Weights of a small transformer language model: a variant of Muon for these matrices.
Each number is 500 + 40 x the weight over its row's rms, rounded and kept within 0 to 999. Layers, rows and columns count from 0. Numbers have three digits each. The size before them is the row's rms in percent of the matrix's.

# layer 5 MLP down (transposed), 1536x384, rms 0.09, rows 130-179, columns 128-191
101:529439518531474530527525459479475463488564536509468505460523512473447514492453451523396563517488447546536511551496524568502537509471467496457524544441530665450517501513555473479481460419575487
103:488532461504508549481421472498560557538520518468496547512513520500433484491493539535514446461536511527465569479532446451535542506487553477493489501486487500568545472456384423462493543527518501
101:553463575486502490495448429546509504566518468552576466581424444413515489494483509502437473537423463528539508431500542460494488466510446590450500466530435535547521369451523590542501460542510530
100:455456467477469529469492532451478503501476529508501523549521505496507549440494468419491515437483486502492450493475515572442470487499576527522455495506445515495444428516431484551442553536493510
095:518553459492477501442504487551491547502487512554463485522476563521560526462533570543460546449481452517516577505494554477533535522475486558520451502510473444522541483540513512532474500437451502
100:577536485479482464564461481532442474557440432501544496561563497545481535469583456490488488518504419484490542424498516476514479527537521494522500490468465461471545509514491528468447502500565483
097:533468524486501498507533596480509537453550479467544605450521519483489540473531457457532517444513473539500543556575546439484489501528543538488554506531570502553548514492530491622506445544478484
102:522491471527515537574549518454547566534449460557469504483451560541502458475544599460474486498531570497500445505491498469468521507494426460524508479455527534533463518520482466428511446449509459
104:472502519470494526475490481473550478479482513550463494500550417504470491524495453496620493505484572495496456425461505526434450445531562473515514512479545469474512458591467522433479549453507481
082:525471526501528546484444529510573526486502516497530524464530538537555522421473513460523470512502496475527492449518510505476548513429507493519480406517572541479530575508514467545458514546534424
088:488486432480509515527509478509628527493518496508505487531491519532430501500523468523559469467548426475507456483554508459474516544461514521496505452484473429544515413515470538496451504521496482
093:456415517521492527513502494587545525508455512497525555407531539522474492448570537503580494403527494551567520388428512454450545490512528470484521494470446495504509525547539528543550534465520489
095:533420486512499520488478571544551536501403480472537450471533489621509479514528530490470463511507485518481543412444577528444524521543444480511467462439442531457518493505484484587487482510482571
103:498468537510576503518437538503432514552467499533582477475471478493529543501504485498486521469488476496450516517470522550452506543465421440547454465510510462607477515454412512478500494511534540
095:516496462541498446491536507520484503458469479471514516559483475536493586435476440501393520482534473509499518480423542509550455561478454493484438480508524512495496513492453511493490505577483517
097:526554575498491473496443591510533521519497446552515471488532557593395466438552513545582430487489570559492560461463439523523530529493558510423461487527526511443510505512415492508505452457495543
097:436517444563449487506496439470529452456552521470477459479472491549496527559499554420476540483494492451525480579505572487496502554596493482509561513572511487498516478495413453482487505602521558
096:510520506537555472397557493506455487520577524561476497470474520472450556527524496470489485510497497555410504556489457503526501570542471488511544516538513515477468482459499491494510395538531543
107:527513504486464471470513489495451461407518460474427491463508512503561489543586502508471510542503510551486473448545517522512447483469475563495507448450537524512509555491512526520570522439521545
106:446517480514550512539533550611585482565541503483477486428484469545486497519471477487463478524434499477431519515584563478510565537570531407533508455475577477525518566516543472482465450485496481
100:524501474496445514446515493527472505533451514531498555441505461506518494555552454542547546512495519466571496472491462525520554473499425509476474507444537519447510409425478496506535520564497453
090:543505489547462503441528484532482543545476483521450543469514468438460482606477493505504544536454473541538535501528559542451535488520503448571517465510448514589474476536530553480532539539476444
103:529618518444498493551496508477518441488487497505434524511491483451514528524462484501524457428418495454590538494547448461459592506517464585491447488494594560538538421485435438524508448527531475
099:541508490538488481549516526550533544545525515531546527494475463467460514525465540541425605516495578488555535492563500517471498526514452485448478476463531492504512481485441492488507489496497450
098:504465437519467480504626508471513545465476532464479477436436468540479517537547511546443496458460520471526472479502515552500492509521554469450493529464478501560539475489461477442486507541504430
101:507527491466455508511497532488506517503449460466492437442508436526477467479536454474493488527466503467519512495462511454387481498520535488514562506449471541496519499413541495498523541458529503
095:514498478517478567564556438456541463511516500497468545516537447503520440534419436560468495475519501504482521517481499476453463564491545499490418494458500490522485516453510496455523481514550602
103:465538496418563472520408492484535562491526489499462523503493513449505454542523479501405477548477578468448494496390485477439473563495563444543557443418535502500518622503470484479483498587496526
100:518570519564487480498481499453541500499445474449544536463494554477463477492541437578547506465509472468506472460534483484528530495477540597498538459519418510516476538515561425500520560523523614
104:554415482478432563463513545549524482481480481569460441521478544506501490409464572559451408430535504538478433527472521503552541525552483506561546481498490556521583486527475521487473517513534431
091:603522459473491470473445529549533510503541474474484525555445551495534467512520519519564487498520566482534544457507495503535531436513483498484571442498464480472442503494468512480495512521575529
100:494500471498512511401504465481495447442472516454519512533476426465547458485557586519502478543557520467553472387537466539517451473445492507526464477482530532520524497480539463518529486500500441
109:417446442475457511440500512522354515493493502466461533423534537411551422508487544545497511530515512478533539449520564564517532562523433527546445559539470522520496580493446506567484501551520567
100:525505568488443439478585469402537473501484536525514520511481483488510520456560470494495451510531469452471460497435408484540459482457511553467480504496493495477482426493524467464537468479455468
095:504526507485495516541498467563463487501462525468510503503495553500503462561491418542476477498467490442490559467512489503590458509523440526446503507449471554432497531566494534531502528488503504
099:435500451522488497531490514454501529511537514487517496478533478468492487479475487504468540429528545508497515488464546525527467480506491521521468484521505552508455415546448500460530543469480516
110:471519494535513410513543480464503569484501432518482475453488479502451478459504534516519529538539465513519530436474505557507458422523409550453458509449495577436522490462482526486491513515460530
095:556522527487456494465484473444506540401454467530440517506513481556494494501443524444536477487509494483460464494529430508484585486542427506470450522466486446464574513494491444476475495477506477
102:505431517433450504470490498559442521596503514511543493480512567477527517530501502472519494490558535562452468459531482463482459510437586543481553533543504515481545520528536530519505484497448502
097:500521486455522513545502456498492495600571405462518547503520544495491462404530477511473504491406518444506433509504494535477450411479466496522457459491514503453497516522533533537513572501521503
099:499500516467543540538520534476515493480525514610506495585467512521490528549474528439557424466470484524543482492522489540483534490547459477441476493529558484475453467546514496487428500528497474
102:504470452497511524521509468515499543533498509506468548469504528474537443521487432460480507532472521517557509466513444513576476528533534558478488517507522491465475438515497488483446458530522478
094:485397442540568523499520474532450493557525470505483541502560510494449573508493520481493432503514465487502552513442519502545500417527503458500503500457464429526471527509479484510526509540496533
098:548487493485532452500542511497532543509547388544471406433492527529544511488513545504523494436505545556498500445475489518505516493524512525423514504477445517512535518467541486516513487493456545
100:502458528525568456424559489436562533460520461602521496469497598487520554499541557483389509554516508545526504515459522561457472582517551454551570504498478551508500523550443449513526562578568503
094:505431435564468524532584461516523465507491525524442485545491483433437484512426492455538448551534464540455562509475416560515477506533498498535520497453486474461484486504448604408502495505512507
097:529488486471493545430562445543586447526543527531460559453463514442499514566449519473547476509562562445519586540521507424508551526572500504496590498506462481515519511481498543514527488524533502
104:472430484429458539420525508537484561465512545468444555552551496433421531427558469482552508517554466471385504439451547531493472496531483513511565467504536416450530540514463474428480547532452501
096:467502489524545486475466557482512583495501478463483543511459498477486484525497534471460515565502477507487443481587542514524478525545470477533518493456472491527513458525500530466458536504493389
102:538437566526531457521536518575543507504472530432518495493537577446542552552503514532402522517520428517519515481501503453465494557489525537443468514509487531511463483526426531508489467518496507
# layer 5 MLP up, 1536x384, rms 0.0837, rows 131-180, columns 128-191
089:465540502500507448483502500529507492512423530429470474498505450534525505449573491510497492499531490516514534490582496468515450504539516497475513495499532508497589528459567527563563583509467464
101:470444525549532509511456519444563441447531540553536439461524564535502462512542487502593544513500460460474584506494541541538482540466487560558484544502561452539519516495560522466526520594495409
097:500554510473483463456524408473467522466399420529532518526491455570486489535517466481530548478571480574470510567516427513491479440431528500500498551480476560512497536435469519539570479482508496
088:526481536472566547492552432568529441546511492495547512429580428511430438533491470508474513437492538509586497467484389499491458527474467513452484499485524525537510452503580549544428552497429484
101:509529552512564519543500465434525441512524425499507446555427454477475502478493515489419503504555549569443432489547527502474517560539548501517537523572521527462551469434425525561530514482497522
096:403495578506516482424491512580472512530467501484517445473444505517490498563438538511439450450487541499509469549479486546537452461443563516506479407505472514493501535512563442535518615504483457
101:468513472480569532519444490510481490480473488523495487428452477469469536485484438561508515533446491440505475519551521486568467498498486531501556517512508494523474514459480534492545530491484535
101:522483572523488583509509478497544531539484427432609461470659487502472489550493573491488520539486468560560532582552469511529474585499541476553534511494351433469431533495472507510475499558467575
095:500528463529560545429566489456483527491547442472546482525435514480440492563533453417428491506524506466524502530530505558545510466496528487456485475518533548491471446496472486551516549526449538
091:437529604516517490453483523560487449538480431463525457496443509491509477471482534439460466542454490487523520550477430512567493407510559379467493565508509563490527450446531487519555508485542474
108:537497514556459541522480507544578489499549578507449528474488503551517496549527534523545536599550491476536562575521489430468461450594577485568463524513535501502574554442454514494431477463490500
098:458483420548504454544457445519460537451440444475492408479505552487452435499454593428361461496506543528519534449475488547455462581548487548473497462511491488532516572545524461530472538508478460
098:422536508557510456467497526420511512490386461500527521440494520487512545472513511505517492536584491464502551474422577532527601483479468512441540498485524508474527544511429508520542624427520564
090:433490544488502529470481503483507531470533451555443545503461561464485479488500598476529541510539537489415451486569532526509554478500548467534500489579528518507549555549500520506486439524530496
105:529480550449490534537567605505509448461530452466481528425486477473448572537491478394548456493484511487507419477505558525498464519517588496449494525543515512400432503458514525511492531571488564
097:495516497481481465516454488461455465478544475539522488580529535421512499448510492527459560531483450498464451455517475529483509472532526529454530484515505427467517482496524501528500497439592433
100:541552439443509523436544497501529532545511473538547473475507475499547545563483464508472540468458496439532545461562472528483561465491512440505504555575494480484579467551537542481525577547577504
100:567477479492472486506524501507495539506430583503590459529486520550542504592452519457490530470479588419479505528454484471477439510424479504493515444510543589570549529466468472502429527520487519
097:470560525530443488449428460561530511504551532511464472470470484491491475418506476475490506468475478455485457530556477576447500506448538575525465423561550459564500438453505454498450494534474542
098:539557494484593458501526556535492488558472532504480479514487441490527469523474500460488551487580484578541495496451510547486564483454462524538582502518501470471580422475542478548510521556494462
097:521542567438447482490472444502479472509487535506557522537567451420568506530562433535519502481420551484497476504558417493538530481464401468539503539465442521535535476532608475544493527476452517
105:478513486515525447491520499449472486521512565515498558421451454509449455491444519476559500457540492559506493499485571405511519503527533461519515482518490521518435532460553455510523489519494420
105:551571454509560564536496499512518519531513489491486455497495465503523467512538501454356547451474585509492492517556455527514534491523511593436551530514440412448402512507469416514438523518517424
101:494532557494523478576437526498448605553546552546478504492447454529470533445478509490476524467473541515438471487478489494540497539430495560516520554493543547502525466508486494521577474503462481
101:540586455472493547449494483491565484533454543508434531561456484497458516511468541446463421576517564428517480470559479410506563531452460545442467507497499525461538471444473528531468491487474465
105:555535467489530572510527540377457555506467484505417501480495537514541536599463511455518540468546505561495582453514549538529518507534538412456494570513499479565531480498513491459519492534526513
101:481491495558537566453546520441454507486508514496529531463486459516441450431526470502513536423461558538501501496567514454493503470518514588469537526520520416452500511524470447503538472459508514
105:478470503522451526502538467520501544507576539499512506488523477461478478468534552486543492429591529522530493525538432497528506558614546459471499528519567533439532503476423559536479475473501450
108:453511517627445504527469454446555524440543489514392507482438527476476515532482458576453467466464536544501478434527530496519553525574530516471543466547469492522585437509535579523576514561528468
088:512517519409423539474555508469457556460470687475443546450479434445472504420505528495470527505489506611496565468510389486537451507488559448514509481511515554447457530516545477519487505496494471
101:497514454560503476478488487501517507514499494468513537515516506563439475473452490501492488546508535532487525507491543527534476527429456542466496463570443533511435469514440602497548488478528477
107:517495517495517467410523480520465503525488517507421504511406477464467513576460542539480553486502592523526529547501515509590483454516522529522551514528491548521446484430500515439534513481504526
099:464544429489586557530560407497534545475524413471515444438535549462526469532518442466560468479453485502531554451530530456452521507532559516485522435443477482476472469446497504472570421481484436
095:440532460514464523433512568493467464558543474506474500465500492476519545527481479522517492581469522527479505501534487459464423510438476340551455513509511469487495487433430620515456533454479490
100:451517475433466518489433573531469525523486513533559493515439537531512484454525564434564528464458431455538507528471526550466520515510554484497474521468520522553539485482484473558406505495515495
097:524575562566530578496500487531526508533513517470442500497521497479444546541520484530474457512520566424497458495424475499482471497525503469505488468476460482498467525518586545531474554473506507
103:544494505514422539500490497481438518545529483447540481450448503512501540542468574404488516534475441478535523483481506520538507466426526454529493507478498556482487524473499546516466588593512598
097:468489491495487487590466582488493510525456450498478456540517455449524498503530494528510497569496505503540552563485434484487487452524539460407497505497513486515459475508515491524593561503512515
102:542460473471555515493479470501554459472472511508500494578490453501485524508552481556519465526491504472543443533570496533494529533543452473467570490527483549476519510541482495501507530492465445
101:488538553503506451495503481470516467565463516410506497532512463466497513577540462519491497505537606554516525463521602514480531524427429479516560563433508481538468480509379492533477476405443524
108:465585458448484376499518503490491489481498458551468464540510478480434463460514428508466465571413476506540462512428436561440511502525504476512494468456527494505448465528491411545535535498476503
101:522527514569508445468484573450481514508488450529537504522561529529495503488436475621453488484467526538411495600559532510439492543518440489462484500533427483459422513443539486477514546544456474
095:461560533536552447491527577517472548508429532456555498561527473488509498509474540526506476555435509486414536442469510488435473493483534478515514506463460562546454424523509522545471568512568541
102:479563505466514435466517544522456457497495544436473440556479545479477478509483606567530567515496452585502521507434487375545520567459532516540489491474499534529512501487480464501506485506578470
091:505511480501512520476487491483466508490479508524489516520485432539557493538564488461545538498424468418490463461500528497520527534503483422496440597565524503573513505492519466525542504427471471
101:480511460461494461533572553486516510537508556523522546509466513524441432479526425436577530506483513522521474503564526411509536536481525495554482470473430448454473563530524501522458543464520465
098:510473524543492438446523459516484490472484459487494521492598447440485542529501492495480471441513498516491429501550467487502546483480523503479496527575489474473438484499433487470483494562523514
102:466484477474476416604489432450543524535475519515521500469445502479507499505579509417497566483574525495537564533513528497468440479438542497508466528454447532595525490555442529556459496502509581
098:499488450552432486599519442567531430449513519516544505436431480437516536478512475516462540498489472525472583512533533455444449510478477530504532522489465487440521459521466482480552516532546557
103:498581479522533517520528518525561479522463456480383552533513511496495494481438552537542572520524519537560546522482472450510541483482575561526500486469544473522479443512551468468454566450523488